Weights of a small GPT-style language model, trained from scratch on English Wikipedia.
Size: 8 layers, 2 heads of 96.
Architecture: rotary positions, no biases in attention or MLP, tied embeddings.
Training: a variant of SOAP for these matrices, 244M tokens.
Each number is 500 + 40 x the weight over its row's rms, rounded and kept within 0 to 999. Layers, rows and columns count from 0. Numbers have three digits each. The size before them is the row's rms in percent of the matrix's.

# layer 5 attention query, 192x192, rms 0.117, rows 87-95, columns 0-95
106:447512505514563472553443494538445421526524476424553533508530466428502508505504540520468480547478469454565472527471495498520486435449541466467447495494461463460532492471476451529492513514491544510395546519529452566477552381493466473431566462540510442476497516488463479558576464490470506497
108:474480549428433515485443507464476494559514503433397507487456554538533494475478477571501494429530459539498498494432514525471450490458455428507428507530536561552458526499526513485481514413471543522424524485536578528509541479464459450560459465489531490489442526555484542493536441524494556464
112:501527427472469480501525506449548571509582458535531536499509512448546510526513549508487497486528528540528459444500531468473504527494546499540421533570554478511496517474450580498458535472447431476440523484449437556560493464489448541454533443460468491499510463534494516578489488591408509473
104:477492513501509500499488431472547469456508516558533453480545534546523427479540557471449481600521540526554473511470488567470535556478502453519445519496470531514513446550419469501447411540550488520526496549459526463522495479500522458513426514415525390507477517461543541503515519480465548521
109:481492557505447475591477431454567533522549448498569474491553499522510529454479532477499545466440539547558504522543478496491452532500483480495569552564496458468498461494474489448449495467463572477513543552440545503435526486440582460501440508506432497463614526512500512507504450483484457500
112:364507444480515568466541523540547549551451506544502475472471424561465511482453436462504469523423552447574515536550464512512519536559476491464487537554530453443548536533518478461572562470513569516462487504481528455497524506529583512469507435438574441532452539563470520539464495412528553495
104:546470524394479501490495540491509526449556547582531478470481487490492547509479495470542512542528518541546494491523579451418492506504534556502461549493481497482509508440426588490514437515481572463523429498523603549491589457496454504503488493474588467551507488527535445470555508522540454506
108:444474545512500543520474486506491493557559460487581523504533573518492563460474441480459463587469481531509533445453534467451539566490532565544443468509452481536459593470485545585459497560529493417508529544454499487464484509513498475473500491482483481475488433481481488514443481592455512480
106:480484479496608487529431504514561521521527450465551455495512509550499432535518478534486532466496536475530499511475493564594549559468429432533411563473585505534486527537565476526481487501492478532493516500436481525455494516572507486492403545474445515486466488467543488495491552543454485522
# layer 5 attention key, 192x192, rms 0.121, rows 87-95, columns 0-95
112:513486572526463532533510419553480476502479474536465477469487503476474480542438558538492489459533449524507454490449508498514433453551509478492523547550556469521500472557539563461501502481509532438508447428542530465560602526441485525540517442482422463491503513510423473448609572487507476552
114:477417489472452520492521510489466420477462544455555525534416549481519540415471473530450426398544507502505466464500429450517489532527392510497499546533472463573552518464487516536499498526520505472448498477516522486527491515547493477424476522473539517413501529586471490503519516427532475503
115:556456543494466451524517538486543460591517457503513430565518492464511534542598510438485503482457501562470509424458464558506528519549525496478489516431486505510523518499468563501442464511486512462540499502523521483535528457500530409483529498554499570476558548538469466485502500437419502449
105:517467458537545481387405443507443519465538473469523438476420479458519537529533483458522490502472548520542499477460485507478502510458494437491533469504473519498504462533499510525484527491550496579559487533461494538505577474515580516397462487582450509556487497506511513459502515481529480535
116:461557454519551575555535484463486486534471469507488457540559517503478553465442523483483533469538550510421425508465490574562558531536530511501599495525445458458396442486493484421453587471550490512497553558442459493438535506481509468423515474456514483484501439530452528537533462521503515563
112:531473501540469500481501466465470496470462464456505499523450547510426528448510504492450569475506550397485561525555504482508459582497568503470409451463491537463526472546453550469544474505446550526469506481601523456459512511521554524540495478522529487494459544501532515541534417565487516543
112:541423535481515465467461482504530477503496497430432483549517470587536522435530483512488538519449533502522504490481567458475463460490490580518510505394496483533460564494451569527517443437460501540531513524481556554556518553517537546498480452585564458515438506490529497468536493467372505473
106:516528417496497485524458548434524439527503501487515440531519488529526487453522511471518516530554524525471546488510439527513524528473569493604463479550490521505433500526473592500535488520530526405490571399409486546531515508475546514432473490491499474486525536450544514461456619534504429487
106:504555511492572489546569480447556560487531494507536513531539545420567463532472544522498542524487565539547456518535498546455401521495557445491569455513439465492561501543480477493488478506455534478488500484500500484419513557493480428483423520631478494573458456494538451483487467520540406518
# layer 5 attention value, 192x192, rms 0.168, rows 0-63, columns 0-95
100:490498526532448485504466484482453519365519485516523542491472423563553526480534524538465471536518478525489467476567444523484426484535594527514515590535534504483453498487454502519478553498526498528537542513457474468505483511459471539493521478542495459539534502476518502526478531555537456479
103:512529481489451429491500508573537550510493573511499419497567478548511514537490582471533536424599479529467488527512466483535586486530592443550561477527510522416567403498451478516521503537513492524583480501568535512475471460555445479493519562497542496450533485410495548479498535501510507512
107:421536561593483519428524501467459499515503503515515603481502464423482526501584504501480548511492514487544574508504518466533497564499497533464447560547497525563429489557486528524481499461522496580545489541546473490553483529459460447454481530597526495537530528480507499601534427535412545528
108:474507479554532530530535558501503507442498529528457456511519477497482509477504520478479530487474579458541508486581462411572493465535503539459536506486517505486591554463498446479483522549504469592504507478510521596493471453431490359483522469476541539593504507456523468477502509517496590556
095:539499523481525516531464490472582502492460531530450490505549498418497512555478583493533463493412497558550470497518540486481459474524517474506497553533526496592521506545442530519530542489485575483555519493434548482485518477479516483534473505491486504588470473543457531463512470528496563499
105:480460592464560493495536438504452536512503459500486509507478515427546532472499574505547485501507464455568538480482552525457449476500537537451576489488538386491447557536448521518451500529486483484435526473434475531569533492579492433448486529525419484497394415491455511504510453503529432485
102:454459534450471444480462533516493550521482477462530434462559525513509518553495505493550498513503532588595527512556490467539490497532573514502504449453541486486498430527450462456517608438429459564475477479506539516490500503524507515570470501435514531504488526491536526459527490454437456511
116:480478522458542508509494559551497475492510443611506482508444506485512520479524436533460494536487551557506480504520548552438460566574525523590488511492506465502523424477490553480431531483523426461559519520546500451536482542456421489430462566427487505531561552522558516496537470592401468555
099:459548487550528452494554520497462550464536455534483504463545450471519446573440440517527570564461458494519540496538486490522512477474602542453464431467451541420482512454483495518534421463506476464464496531609531427503513431487474472466506459540481486433488482456514362465492522505521493499
111:464530531447548469529505511508427505563498445514483553470525491476504524538483480503524527528512509534587434528527426458545466457448400504570529516482437553463436469421561549507494501513567588558501517516526477528450456561496475465508545437521505470597501574482563453499519478486485506490
106:537538457445570535515489482467561439528447443488538516491461480540490502440516571486585518530517513476424498468469496390583498539447395468460479432488503457513512546496486598505413528489514410469483534524549528578552542552487466529458508425513544539521522459531448436514493491561471490508
101:433498497459491490480477496420510441540533496530497503421551529557469479461420450488460531469519501483492512472573457572517514474532552553564458497520583519522527508500479459513519528518498514538470472564574545484500558465437490488497462505477497482519529457556508479428558597461457481532
110:504522479523487532498512454532497451534488532541506514480467486470494539484444532485542433474494473415434464430452479490490524437486554429538546544574518590473482499481455501516492531520431487503584406532556530514538504480465460571501474542545429500506502455414447444463501493543462460545
101:495540459465483550460468437570476487558503374527517443514486481495450498584434486489477433547473474560436516450503471558524456465523520565544518571474482546497489462494481502517484539498495467530536464506538482496463467489462475433534395519412531490500470580514543485509495490489477506565
096:429489492466443474496528505537482381477405509492455557570555504500468580469493495505531502463506480469481460440477459533547568416488502494579493475523481490440426600519533538527422544449565569547499495487472544523499510492470551515455569561497495512485486494447457465469492511499495501509
095:501476544461567490531500485557458455456533492499510525475490490477486458454377521487462500532516505472531499447586543544465559564485541557543532538515611459450513462420479447507464550576496488498529499493486521496507475520430508445510588506498554489503462538416456480510514566460538542555
103:564477448524451423473536513524500477553559516418535532505506517530494504495442465468554483529514590541442507566520510518405546456498455489504578551554519530499517480506490572563497505462515488512503453518522510422536514501464569479502463514515472502512520451515458457473564578498561484453
100:493489522536474606501485475531491520566499490511487519518549564525569541522475482520491490452459562520517501584524463501541568510529533431456496458542492494517553384487473438550500493517453551491560500537547496558519566493527505447486512474484472509493528517471512505519524430418476494500
108:417467501518541514522446486515487505567550483560554504473464487493422470478576472515471479546454580481523505469479483485509463443542488513511463514453485443484617434437496457507503479591482474488599528566542483508508466516509471493524456460468533577474522577518473401501524462514466520500
108:513511427491545536481513489432516513512534431498508464562479537526548426496482532557510528556518429503460428440449505503489485539559495467535422582486430554517486479505468456512451455495521479479490463567467493507533474520514549516428452450467532537526466485483547501451476480482523510461
102:489516495559428504458580508485508561512495476525501476494501523486471592548543492559454544597557464530472514506562485512578540443510502485516507417526441471534538401486466551432452523522454476436521380468466533469470507503493505471490517502479503472527554533449519509470567471454463472559
103:584512501544513443490479524478523495483549517425483440520523486503431501468522497517493585500532503500511504502464518556536544538543559482527469555478502455463499494438520450530518593517467432474517470464529506543419577511473524506536541472421521448437460534529494439501515527507510536488
108:514498466541425455517428421550508445489511533494533480532484447516465523420499541572538443511451478459506523431575563429580481546459585481558501497614533480570556454529465464495515486450437546495562521511484619503507462495529541521484546576576419479508488519460493526491512513471484553554
108:510538513505528480471542465519513514582502533496428467462554503560507500524471526492487516472555449426536493449500565529449506516474491473546504585553487478493438540480538493475548537518578510535422530438486493510472578502484477459502603579402487446508479503534483531399448500566572421540
096:466556477512474476502525540478465526475523487464553469545510486426556482484403519466508509568546470512510404472521570386602535420476516549497550500499472477500512479486468496490447456521499457532460538465518512486565522534455524549512492565583475481491500531536546444500468520529481576454
104:496501499496534579485454467481492475450466493550448478542442464552552533491468536436490391529480541533492572423483520521495442446574508466485507516512483555471562429525441445538528512529528509513500558436591473469518477477496582464456511493477438468560519449547437541478535461506499542443
108:527470518540483471479509566509478501508474498411483532480520419506488474483498556488441464506505530478488506482530476426401415505479480509459508523573531547533569446563422532421489476540457578510511496462461522527531507492489455559461427488493566552494489492490511498449496553507564500502
108:522479570541528494533507555487503473513438510537489455525496510443530582501471503498569553501480566464534493505545485503455530523523460522503600440466455468448547545472469485518523462462515519545456470502464546429468469586474452525465533549504480508558505479539530487604486499547450529501
098:494504535615460511522480572448559453458515465560455513506473465508554508448585508491564497439513556451476456543510493512477461493509516582490549413546475506493521510497504461479472597462506523433515452534527413561509546504510467550431549562526473483576523442473546539507574423475482494503
102:497518528516430477553515512525448477540513535523561481467490484515427571491417508519588461499523477465477557455494552534450404487449511499490470510540534471513512485467495484417493530462536483467540544434492538472538447513529457495541502434444477581534574468482577481466545482435478495520
101:530502372560437475470441445513419528454508533546517497539504524468512463521518487467477489515507523476525491589464518502509570511487494530479485518526514496502462505525551518535501554535542489494522531538512435490459514460434457482575460441449484509475471461464546462488593480546473470470
104:446489443560410501463532482513490462454485504513540422524518467442502528544532511457460492548473507508559536508467492537527540508515475501491466514534485450529534436578524449464489443523533581529478470551394526504464475548496446520543402501532560478433484556507501463518504468490515464609
101:508471537541501530414483490509466511490586442477471504480559485490514475453454444439450426534485496424508494498549494525474419514443527503526465488486467410445464508468479518483500508469547490527508460508480521552481467461497548441458469494469478434598471510471518583483508495493526531485
095:486538507523519549506550530468553491590474483501467556416523570519521576546380460501565537493425551485434519483480479447475524540466497513545404472504448473491553569511474396481483508514517536492444547450425532506460542524443481521469497551501488508549474474469489434530517496536519502418
096:508478545494446482453462495464495506457470472501542521502561502431485536499478455564460497478496499509520509561501536468548551490498473463494464518516515500550591524487479545505570503513507506470509497568493437491537494550528522432535500495452488506455490535462533460474581512488486580473
099:494532529460489461539500493541496560485456531535520475563538558531499554492514493495561532447483495457520556486496496502481535500524474451452470455553518484437535558427479466519487518447525543481529552483494535447618480564512554570492484517476461472577467511521440564505454556504452475398
105:540465488407475465528492513494543441450507553524492529479492450501421475499505540488506557520519457484480528478500472557505545453483482454520483529546503419591523468519447510522552480489481521467520569502533548497507543450519430541511503515489480458539474473454478502469446420542534544539
105:525464420502538540499458507531460521473496469506499488510483485551500477570542473545473465521493475553611483551404459655546522512480518521451474507453437563560549494492526503467458538538437500490569486530570515526465533522539484509481489502452508435448417515468498484506467523512496466552
108:435463513453412518497529501459482513509479520514581518502456461429480450491511511517503483457479518474486506483491484585490544502510495499468432524455463514473500481479480439462474439457588528438496410532528526566517521422512506530528508474514455527596513523520496484578461526457474547479
103:517543571472542519544552586489604508524522466504483523532470500499526468471516466516589508496541450511493459519470529522463480479458506516489434577462557414455535517503505419484504539465562530526460523487484572519558472429510542476554481609542531463508537526476474521553490531534528493441
105:595485437532471518504485439435450472523449517531449492513538418392434466473509504456485498507486437564536464479460487499516501517515471455494520530595474530472474501508553519494518535404469507453543529579508461531522464523508559460500453466471499508487506495531470505455501473465505440531
116:473468508486611498575515478523508479469523571474551520452517509460530445501442524511403515420467540473451573480529515474458463513544502569546491543501509473476397550533552536527430478527520486473448500460505471504502511570418534486528442494456510514523503508497495524510548520551536516436
098:501461480434472502498497556597486466508495472511569442494552477585474578468510517613494491524520516544532594512512531480485496503458512514481554500499464477516518447487525488523519555551439472560515521520563428532474470495542543478511477456521416500516418504521486552498545426454559476494
099:531517502565469465472500498537474543471442497417471538505540528461591552524517468495517460562514559616558523525546440478532525453488456513464434553410474462498588523580568551545468499493472472535466444531511510464396506469495486497442545569432464545468449482485482505495518451488501467500
107:457499552477478468485606533511464504444503504462439509454484434550505492475455493449530615454559535472431431533499571424494536448525545554541559481394526517466429552443494471486510547497524501465470481448481500481498510520478536525540459496523505529486452456510534532509443525555543467494
101:527458421502565432528467509426507501561476461505497502508479451468434533447515511549593461547575530526464502497505456555523479489470561455474541550472546545533509420463492580499513430552526492522538515509534537509489515410531467557475509546434542454505489481551537435432527537535484479479
098:448480420482514528540444465482472499446426554467477468554489633458464457511503483404479521527413513554474494478495473592553507511517427547459448538531463507515525449561484537420499504437518456515571498484539480552548490555513514508518514490465490576452463498512538509473483579511478579557
094:492471506451529464510527484472444503473504555438490541550493424508524479496471519508391526447521499493589546477454445494556509513528463561517431481496482540496503523471533553474556498504521444501544407508496416524456521458493568618528536511519498483496509458451442494569487519538531508535
106:502478443517445552478584484527483441476489527560456520498483579463542489528432515472570543541495563598503555494493485504509455545474507415581545531560542470533480522510476520476540526574548534481541550527537548502470615429448523446464516500478489438494481544508512513473510494558545420464
100:483505542496578496539553513488506504528467552484571441595429540527554497536549471514537525483498470443456440453471461461487545500564479467501516493450533503518524554493482466470476530566477503534504479462460552555550522431473542554605451469554529435546436472435543494489578491438411515455
094:536482546446505502435441525507449503462569453544562541520478526517529525433473529462496466450473528432531562529448546483468436490508538485525455471504490503418491498532490511510485548502495424506489524497497511449500451508481529449561495540551459518512526474493536565487521488505547490480
102:421508475486557556501525469454531525540431577498500546567546426525483495466521474461496503487557504549576528481471456560451458462489530515504448482455477457489501508533471462425425508455488430485412462511505488490531465544551452446431559498544547552514454516471470447457533497522574443528
113:442497490490494508549526436484507544419517469515562507519511527569516512459531480501479417502465461486516429522567514458473506532463524543385494445540474487553505511518509532454547499513474492498594535573486565471536444458447470504484537503471510543584497516490479530473480453607528552500
104:538546545537428552443536539474505464506526545495529529482513463475534436519477492503555507462520480531556483546517507461467544524507515583529457395556473492458500511533494436511532465577584490481498489529435507489427478439468533477552538481409493507558401482463548476508567465528426457489
094:491471564569571490493527490511500478418616517505509549518510458493610530491522523465470466495480504506527479500565528572409451450488542534499490541515439529505547515509468440489485555598478552455509570539515494578531467548531495473565582584518499531522564526522431509556510525481476585515
106:469461494552485483527514562463464540453557511481571541463535518480474438464509480506493546545515497511529511428517478503502577440531425498491484518492452524496530511459523478443522510512542470502520510509529546571473546550514481478460456536486486500471419479520434537466557451488464430427
099:533467486434570530524536503499523537548437493417554528496497501486531536521514591450461520485502477492539579485479513453533477397459520498474491468449500527512473481524519509542598542469494461521450443511501451493552494543524475512498426599493460425535559519504538462495534533556483479435
110:446466498489470512418556454465505543496501452474439446486516457533485527523441522511531526545474559548552471547518427485541449484486476523546546498474518501517563535454521556522493521524478471400497494496495502556530511557461495524479493500483490548515493478450539395547488459584491513540
110:491487492505526557582519488523458449551461463515492502515461493498516503472490482520497516455543494561529508508513480448473487495499529409521537491489474459513518516535518469521563472547481495597478471496575543484550422578513516526590486525465526473563476447492535405394497492518490480499
108:500496503484499471456536426567494562557565433491488479492416489556552529527508506473554483566457410488481471468442564541570523489472579451516455540524512494521526525537479518508477497528516514544518529449520516495498523455528555536518492482520484509515480519529485561516522516571499477428
108:594493551496524448481430517457419515478524454498480446486613491466485441556463503512526534518547482466450531509448544413472518486518382554437518477501521502512507476422513485497477499497427454504509457488527551461535531523476465492449469452491503426449533505518500503468458541524488473522
103:567534510592501469480454496551510436535473479464498477459471502497536506540471554511500531458544498532575510450418531393506455474522538533512498436463528528468480475416442474450463432491548463499583494472594527491535513528488524538498497519593489475514518501512516481531601553520511488439
103:505512490447533508467535503512564496522475468458577490520497504374453478460540508519514515423507483464492516501452561495497496502487528481513505504495464499515388541494509475493519487438457623524518463462469578463542503444549534417535536509536451612474511473497430526494455510532539527491
100:456507481501531446460474584500551505436562493454478516460477477458516517620425515480489485490425415482421524513476426481491507500459505505513559523402421474559514556473536508457491489491539482529495511447494485496515437544518503549460496531472493479447522498491445534509472483570506488446
# layer 5 attention output (transposed), 192x192, rms 0.148, rows 0-62, columns 0-95
097:474455453506542468505444571444450465471458490461457508465494530522503498593407516472501501484505520524523448569534540593490488468530536418518517507430502498530464533476524518475550527488498519520485478549554500465547502414520548436513484480524473486497524435513544525491542473505543440503
100:503587522511480441449438511491547549471504487510493515558544550438490537453499441431532512457442535451534461456466507524506558494440433451489528548526526440484435479530503540572479492572571517443508572513494549479495495574492493474434528536486575542473548518405513538461562449494518535468
097:519514496429469469552513451509478552494537581495507507566475556513441482592476495477547487509499463586504536515540463485532508486479458508487556438469455498524554471480531520510538489478443519505547442630508528470464463520516570482611436500521500501530493532458501473501517459445484548527
102:537483515448546508545523457515557506532478480547492492480487481426469535477534549497498518543466506499469433515523531487525460474451445528564556474541512454382431583480450468495470500446502466560488472489439529530500550539472439482516509478477535475476435522493522502433493448483535567456
093:528447543503543525575518500507451439494508452476433491502443506494498486420460470512494510516510459543413504474490531507457469518530564527529519469513514531450507528547480481485461511423438434499510502459515487469505490510500486425524536557545504592482514479462497462560472483484530547469
095:456450496485522521478452473536538514551423380541480511545428529524515525549447510470440465456538506474474530435543489473462525554499525505508566506523510489446542566477476483472469499525422558386456495477530526493501518529561590561609526475576535499462513466521449457500511493461545487523
101:534542573459440470389498488420529417426505446525505550524516466476454532422517514549502528459545423528519544558448514484453557507437478478555442542465504482450445528512499533450469535428517562430558486471496463492533494498508516547500558483554553470482502519548536478493522471487489478495
104:506434466492447517548493457524557530466485454480554501522559538520476447506496529440536448523572498448505535546533507507509546469437510555532522453518499464473505438465496526508500581506457480474484456513440597506428520419592491446468557519531434437527472437506492478485527517488470481601
095:491467514484523435466432570500529456460584473417531489521455581436492509523465523531560574446501515517477485426415491450541580517463509462554519481522535520539495442524518447527544430466460488514572431505534481535586470530486479559479536548493521445477544556487541506513504554533539535496
101:437534556448511495394539480525510505495544632476471527525466482415498521458484524521498457520525497546490479568451548467589513416477499541457519435554519458526514416493530517453461529487524497468503464469509510539483519449482452501543479563485457498494479514542553542514472508486473511474
096:501475509492535476535484523430553489528541529486495409536484562466468537511590538529461504488471510462475496583430438456529452521557527502510477496545465577461490509495473497493338463457491574546515571532442535472508466568563544497552520487413515503546483478507571474580465528488525458502
099:474545516522453540514503480458435532509559462551530468486531452450565480524456521524571540526575503574511473415473439449491533450487498485438500466451508482479519549469554519530526501482477518537471544504500543444498532465493510476501456537531438431503498520484478508542526482485521438503
100:471522456550521521443451500460493475424454500514508475481529521432505544522484511489480399514491511472522455531457466562444492456493537449521541431496492496526511459512468518451541532618581542495582504418463525506572516502500525457486466501416513518526503476421501515520498473480568514502
098:510547448464494523380572479431439551401469485519497471464521481498516540507515585485537523508515547502485408469428461525577492417468511564527520472524578462465534427542476426464468515451465480430459431534490479548517447486500442485522494503534481481496509500504504432462522473484496418444
090:534576509514567574551492485540498562528476477525515538468508507446463502502561488518463477543550516483381543552534453423493517484501575498508575485503567471542512608534510490467525479557577509437409455517495525456514421452471461415505486478441473520500517462560498534531500486498497507458
092:525522530555534498570465500537504610534400505491519449495465477518472501434469495554516448453495473569511521526491520446479413444446439451551501489495512512562482467476468508433512548505467445460477534549507521474506465455508529462517525511550500462471492556511491507468479411559469515528
097:476484564552518498536519507548517480547469507566509458536383561522531452577471481515486555496519510433530552466455520505501461502505486568456467494524484437497588501491498498588476450522437520497516466492496508496570521547474464415500441507491507514526466480447487569466565477545467522559
095:544495535460501522453457523552448534436487440529540546511498498542424446462509532516506536501463455511509473471491504523500478441537500538497438499526464500498518446455478525464515471562538473550560509459534471490558448564519453516512488505468494559522531470515540519500458539582553528573
098:473536526522534444518460491485489461579510499412498599503483439481479452502548547476583496506444557470450467504473518498464491481536466462442524448542504524499546344515524483438426487503456519478582502427485468486475565467559500483503558534516538453466568494492530454428486502499513508528
103:527484525596494471530527537515528512540553475543471505492559464508501543483521521499480558418528469531491496471477525497477444367510575473443457475448515497542570408519501418497530444486542443486515505480489524534499530576564505488450435496534521514527431464536548575518466523502522526513
094:471527465420572479570466569512565500471434545462484536427482514480491532435551493504542554498529488540545461438599467568521527538467536513562468481508495531489476447562564515493546485560560519438584544488564449514547420530495449485493457537516464488478538569481447488456464468512489517531
093:475521577554530510567543522460531455460522480486491447452491511464502489513541528448528510469528470509582523478544614451478437438476427474445468490470561551429479570594525537508502491445589515498430523451487530457482503522517420518495449452488442515520471519493554482476542488533506481540
102:495501534453518594444378520529471492515479495565529505534524530508567532480518508538491472477519469498477479584468508517469452541446487402498486478491520528462526592498506531480484514554506426552490581520517478521573512513470443421513500498453534518514506500515529521560492438480596501550
099:536517463506528486486532503483432567395485558497485484549469456476520504510498467437457488449513565515561498541534551478461503489569498539501522530577525496574464540528531494511462496526457468506508540500474405451504534544545492508480441469500534466458477482557476530571521367482503479430
091:501540523452537479509493514511581548501513507513526443506481499474555437473434471459571526521437532462534528460490463482571481491455559465514487502450550499564482516523477516530489514460490468408552514462500543533516527514485539535527562546472579511407518527572492460555552535488529426431
100:513416479508474504530473480534484531540524429531473469499508505582486548514511492447553627502457548429489490494454519492511469491487491546497573521579474464528521453481589482487524559522386532525502484483472449472527486518482482546567565541451471487466555471539510560511486595476590488495
098:498472498463484495497549477497458521546487545522470504511504558445515533511463525473445427493553461473445501520567514545430446508442492503537449516469446551486511500496417517482505442480498506495519509467451505513500479474504546580484477561491506484505615468525422554481503431524505547470
097:458529471436425539498529527455536541554479499441596455513485509536437463470500483482516522504526498452553531412491539474510463489382501464524544429569511563516543561523510493562519597534476545440446492558414480475453546481515472554474529496547518540487518478472577544480540524429489474453
094:486530403442471475488484456547567542505486486473593485530538505442422497532502537565506459460526521495540549518504489400475541520502490434484490473439558480447501534528475448513539485500466485557583454442555495447571421527507525480465506490382444408384497537497513549518449507433562487475
098:533551554592472452533532488458502536509437527521478466512456533562497461488487557381520519488463491526546540552440527496487554474490409483554523484416484465450461487568405458539510487503478514521525611482527465419501514498480557532492450477510473489582476513537511445429479537465556456505
091:522488460555530512514527547412493549514480516526456492486495469486468556477508497542581481542562519574504464478509538555542549483512434504495530476432454492500487515500516531545524457464511573501476431525531465515464500558502439503517474529457574450440530456529456493460471548531464542522
096:506575493426459524461600533476531474530551506504528507433407482507536479523499514451506511540519591542475543542523512550477503527484491485508532534521452466482561442516409533439482570508501516574551473529487506555487508519517468498502546499533522523455536467457508523486400488488463618489
095:529479476546646541423501453480490461532481509457502508438388459481550559520457510476454551506565478461533529522511509474511505514572487534483557430538480460523506462566502449467553480481524478546527514561527476522481453420426513567543425498567470560505523444549493507546575478507500480463
094:494498613450546506463557445446572589539473503452498481481517479485447504499444494533499502549570454548491427505525562477526551517512581494517546486495489509513459575521483440499500480595504508541485499496516458463453502595511478519501501486407496543498530500435476559507484526530524492501
094:519484556465468483476527489471400456479519538487506488438480520506531535560585471506480454629492509543520506544593517455460519446526484505521552527439494490535486455582455615508484539547508487538547539466518469493523543575492469412478539558500538499494501540451559479541469555530466493511
090:558481508490507471488453571536473457493475494442450476546497420528554474456497448511521512453518510500531512502465519519579456457482505548509500471495441514434474570577522472424492545514450483499491480439451457469471533526431529538520428501499565470435515490600468577455477552480515511500
101:526472578465479543524478492470461435524534496511517497523588474500469503473490448472465545498503471548588493529472462478529501465589521461491484542460598511566473536513494502490513482500438463541477496580574563518520508511486435456550526390487558509512476497421494489485441434433536528475
098:495490449535459539537454526435581387475555535452482544468504398463479528472521520498489533466531494545448436554518549439487455491507499488446502505493555444437492435522486530475553479491457463521512479578533502498507484500494468523458533612504527492543497516594522480418510477488439511601
099:483537462536522502475450428541488534507466492487437532489495477568522472545491454531511520589497462506524456604456481442512521486437483424460572601466544423528498503510446484468474473503547504514501538560481540508526473489593445510454487498544432525471445468464435483492500557507584529481
095:484459464475558506495474452481565581447525440502542517508529494502508513515419514442513472521529432536453523519528449444551461503546528460400530518552499491512497489528508439496463531418521458541497629511485498464509499541536517509525522498528478458468470537553531635477526488471438568436
095:456495463542520536528451531557510461468558538539505493430539541467609540440523472464453504467485552500512452470517531518541519537474470440432487511463545495491496522510501435580519474521488496498470424561521498462481575445548527490511508472466508410576435502507533476529409446499529491447
109:542400586521428445529469463448503526517536438436480514493504527554482497518518509481494511504459567498529492511452564430567506513565533485557529489495532490493643554467509525459555448457513560493460506501487494521456496468524536408462449450499506466470510464547420524500507480526458528430
097:448519546442488488572478487543507447477517486539476496510497447501495506419550590522426504440500511472509481574508536524448493509520438454518490508522531485486476434422510478497454514492489527424508492507669504515541557498461518530500434490515525434516540520477530455530501500493453511545
100:508540404530563453503513460452502537513557482506495566524443497442440526514455500498494493549468498457514559483498565524498488578533481515565554555536464528525499578479519531568551509530493508479501507546535539598520518502456528488515438526520482500597430528486565488478550404494515518532
101:468535485521558547533470462419544475485520598499499480494506503550554519562436526466505536451490469515512508477565469492485484531476541444514560525523526545504519608453481475490502515404459503457438457500486467490507477525495456554471528558546463521512518477461568531516538475554506537502
095:446506566485513495545372488463476463457458514504540458513498491519455515461472478446523548539531558466465538544522493474476512517471528466468425513491504481463483459474487476531542476579520475435448527570528512539528515543575477485505501529496457470549400512468559523478465504549546494525
097:501494442534485498553512546511549421497507513528495553490521441527538508519493586515525460507492479471585510491492501532474452503474578478543502545522525454495581408374469524533464426522518507443480467554441547471426485423481467510469548553487544521544536522494471458569434497546522533457
093:570579531538540468545459469504529511514430517575507509447496539461586529498514510601426571517463506538510511523492510510492474495514515490485506606478435490522581527559551541451514556537583464516463471533511520504480544502572510443568456552536457496497549531482470492516495514424510523471
101:485486466481528568483520490532462470454605459517505516544485548491498547443584454497522474474613474510520438558489462495514554473525537492570497545543495458449518446493472518542513436502409548464506536486509523443502566490506469509488451496437478452500563506465444517457492483558482480447
096:414499452512439468486497449568531527450535478510467540531508447518571539557467431522546556520477473547539459541471433547409458516526513513532474485539561549428435544498495439480514563493550418577505547493515490518411444546527527514600567504491478573494479486491475508469513488514515466523
089:547481482477450475502541526498467498507466440481584512519465565531546442547529495553467471474565515452480516433448462544498523504484469491488554538480468473527494487511533471402476503548451497527457473479451470423556497545447481449578512596524556477521471562478489474415557527530523467542
098:540446577453522453489460504511521536523512500466472411461435431454538463511518551582519535504480518455472544468499446483489447452449538510493460562478521480517466485483525521506577482533510486435512545518441509468491507431530555534556535459542502503539510531423564480472501428488538473422
100:483485554510511508504449577543481426475452506487583509538459504603476544429490551486498467568468460526484444559550515530501492538558578418563541440463499523559483521495503553467528506430485524565489501468438444534521498502540482530495535587543472464464469521485514491446519486567536484578
094:584443551402495467482507467530571507444501546530541510511446514468512560478445507543496521479567552516473549531528445477434484468507495443569538522514463470470460540522570464532512514495500515502562465477459453435491532541487431517481521561522533588419507521432530497459478606484536492485
090:478478486493528522518512481506500549506566438463448493514533598460519425531478582468488460561459453432471490482464429488478504527564487461565488540491520528538519545474593495465519519450443518535550516560491513452535590471465575441475445493458492524462516451528479493400512475497521448585
102:502542503486540496539475511508382511490574554458526490512443552443531470473468526581550486432570450527478481591517489519505490523506495500475551512473532534451477486620509492512555515479502502471464481492464460509421519510521416498435488480470453471496485484462418501517503484542495455574
097:480554450510456480466494455475563494572495463439557547495533477515527474537418402543469490513478458498518504433502481494564574492477585468553425534522485516485537463506533578488452525458490518495466468517548437433497443514490430533496442550458562437464524517475521520540503492522516524526
100:476565493557399507545542551501535392488461479449502467538470534520459530517521552544507579465502525514400483482532474478559510466471490468524587524536425515507474515502449504489543545468540477498597477450525529485445437536507566506519484491518473511528473536544535541525481518504514553519
100:475504501534494526441482450559492440501491509515461502488549405467513461419559458482563503456525558437581554480546557583485574416472571473505477458509512489522449451483553501524518521497392472502501457492491449537510491549521530508573541572485531541559507486523565564547491475504536446432
103:518448450466520585451448550559477624521486448528452482491443509460539476551519515480458525458494555483453554532583492553562511394499586495473529527473505465444513446533549494563458458458476524576467540463506480458458536499443556491502473552549516551521458474430493478464535518524525480526
101:493496496478464495506454440513524516482482491496557464495525526553548546484558451474511439502464453521530524518502606464518434423518495510496511497486510470536453542532513477550571496458465544497563530535501462583467449529485488543474495521493448448423531539529506487560516594515485579444
099:425468482445633498472523529558550518542526434517480452551473493508462518496505491517492470496538520521558510517473501432500501590432531516489416524476457461492552412473487566520528556428539462471563479502517470461433463502442561462447495473541497519562484501450460503513509552495524461525
093:528489537548529517433492528532505570438505556454491500503479533498576501556557472470502544425448463477512442428453514466502519437429488516626588460525487546504538579454433535471518486546510476485482510485539530527511543473465489442528500538507490534505520547458472520538485541506536588491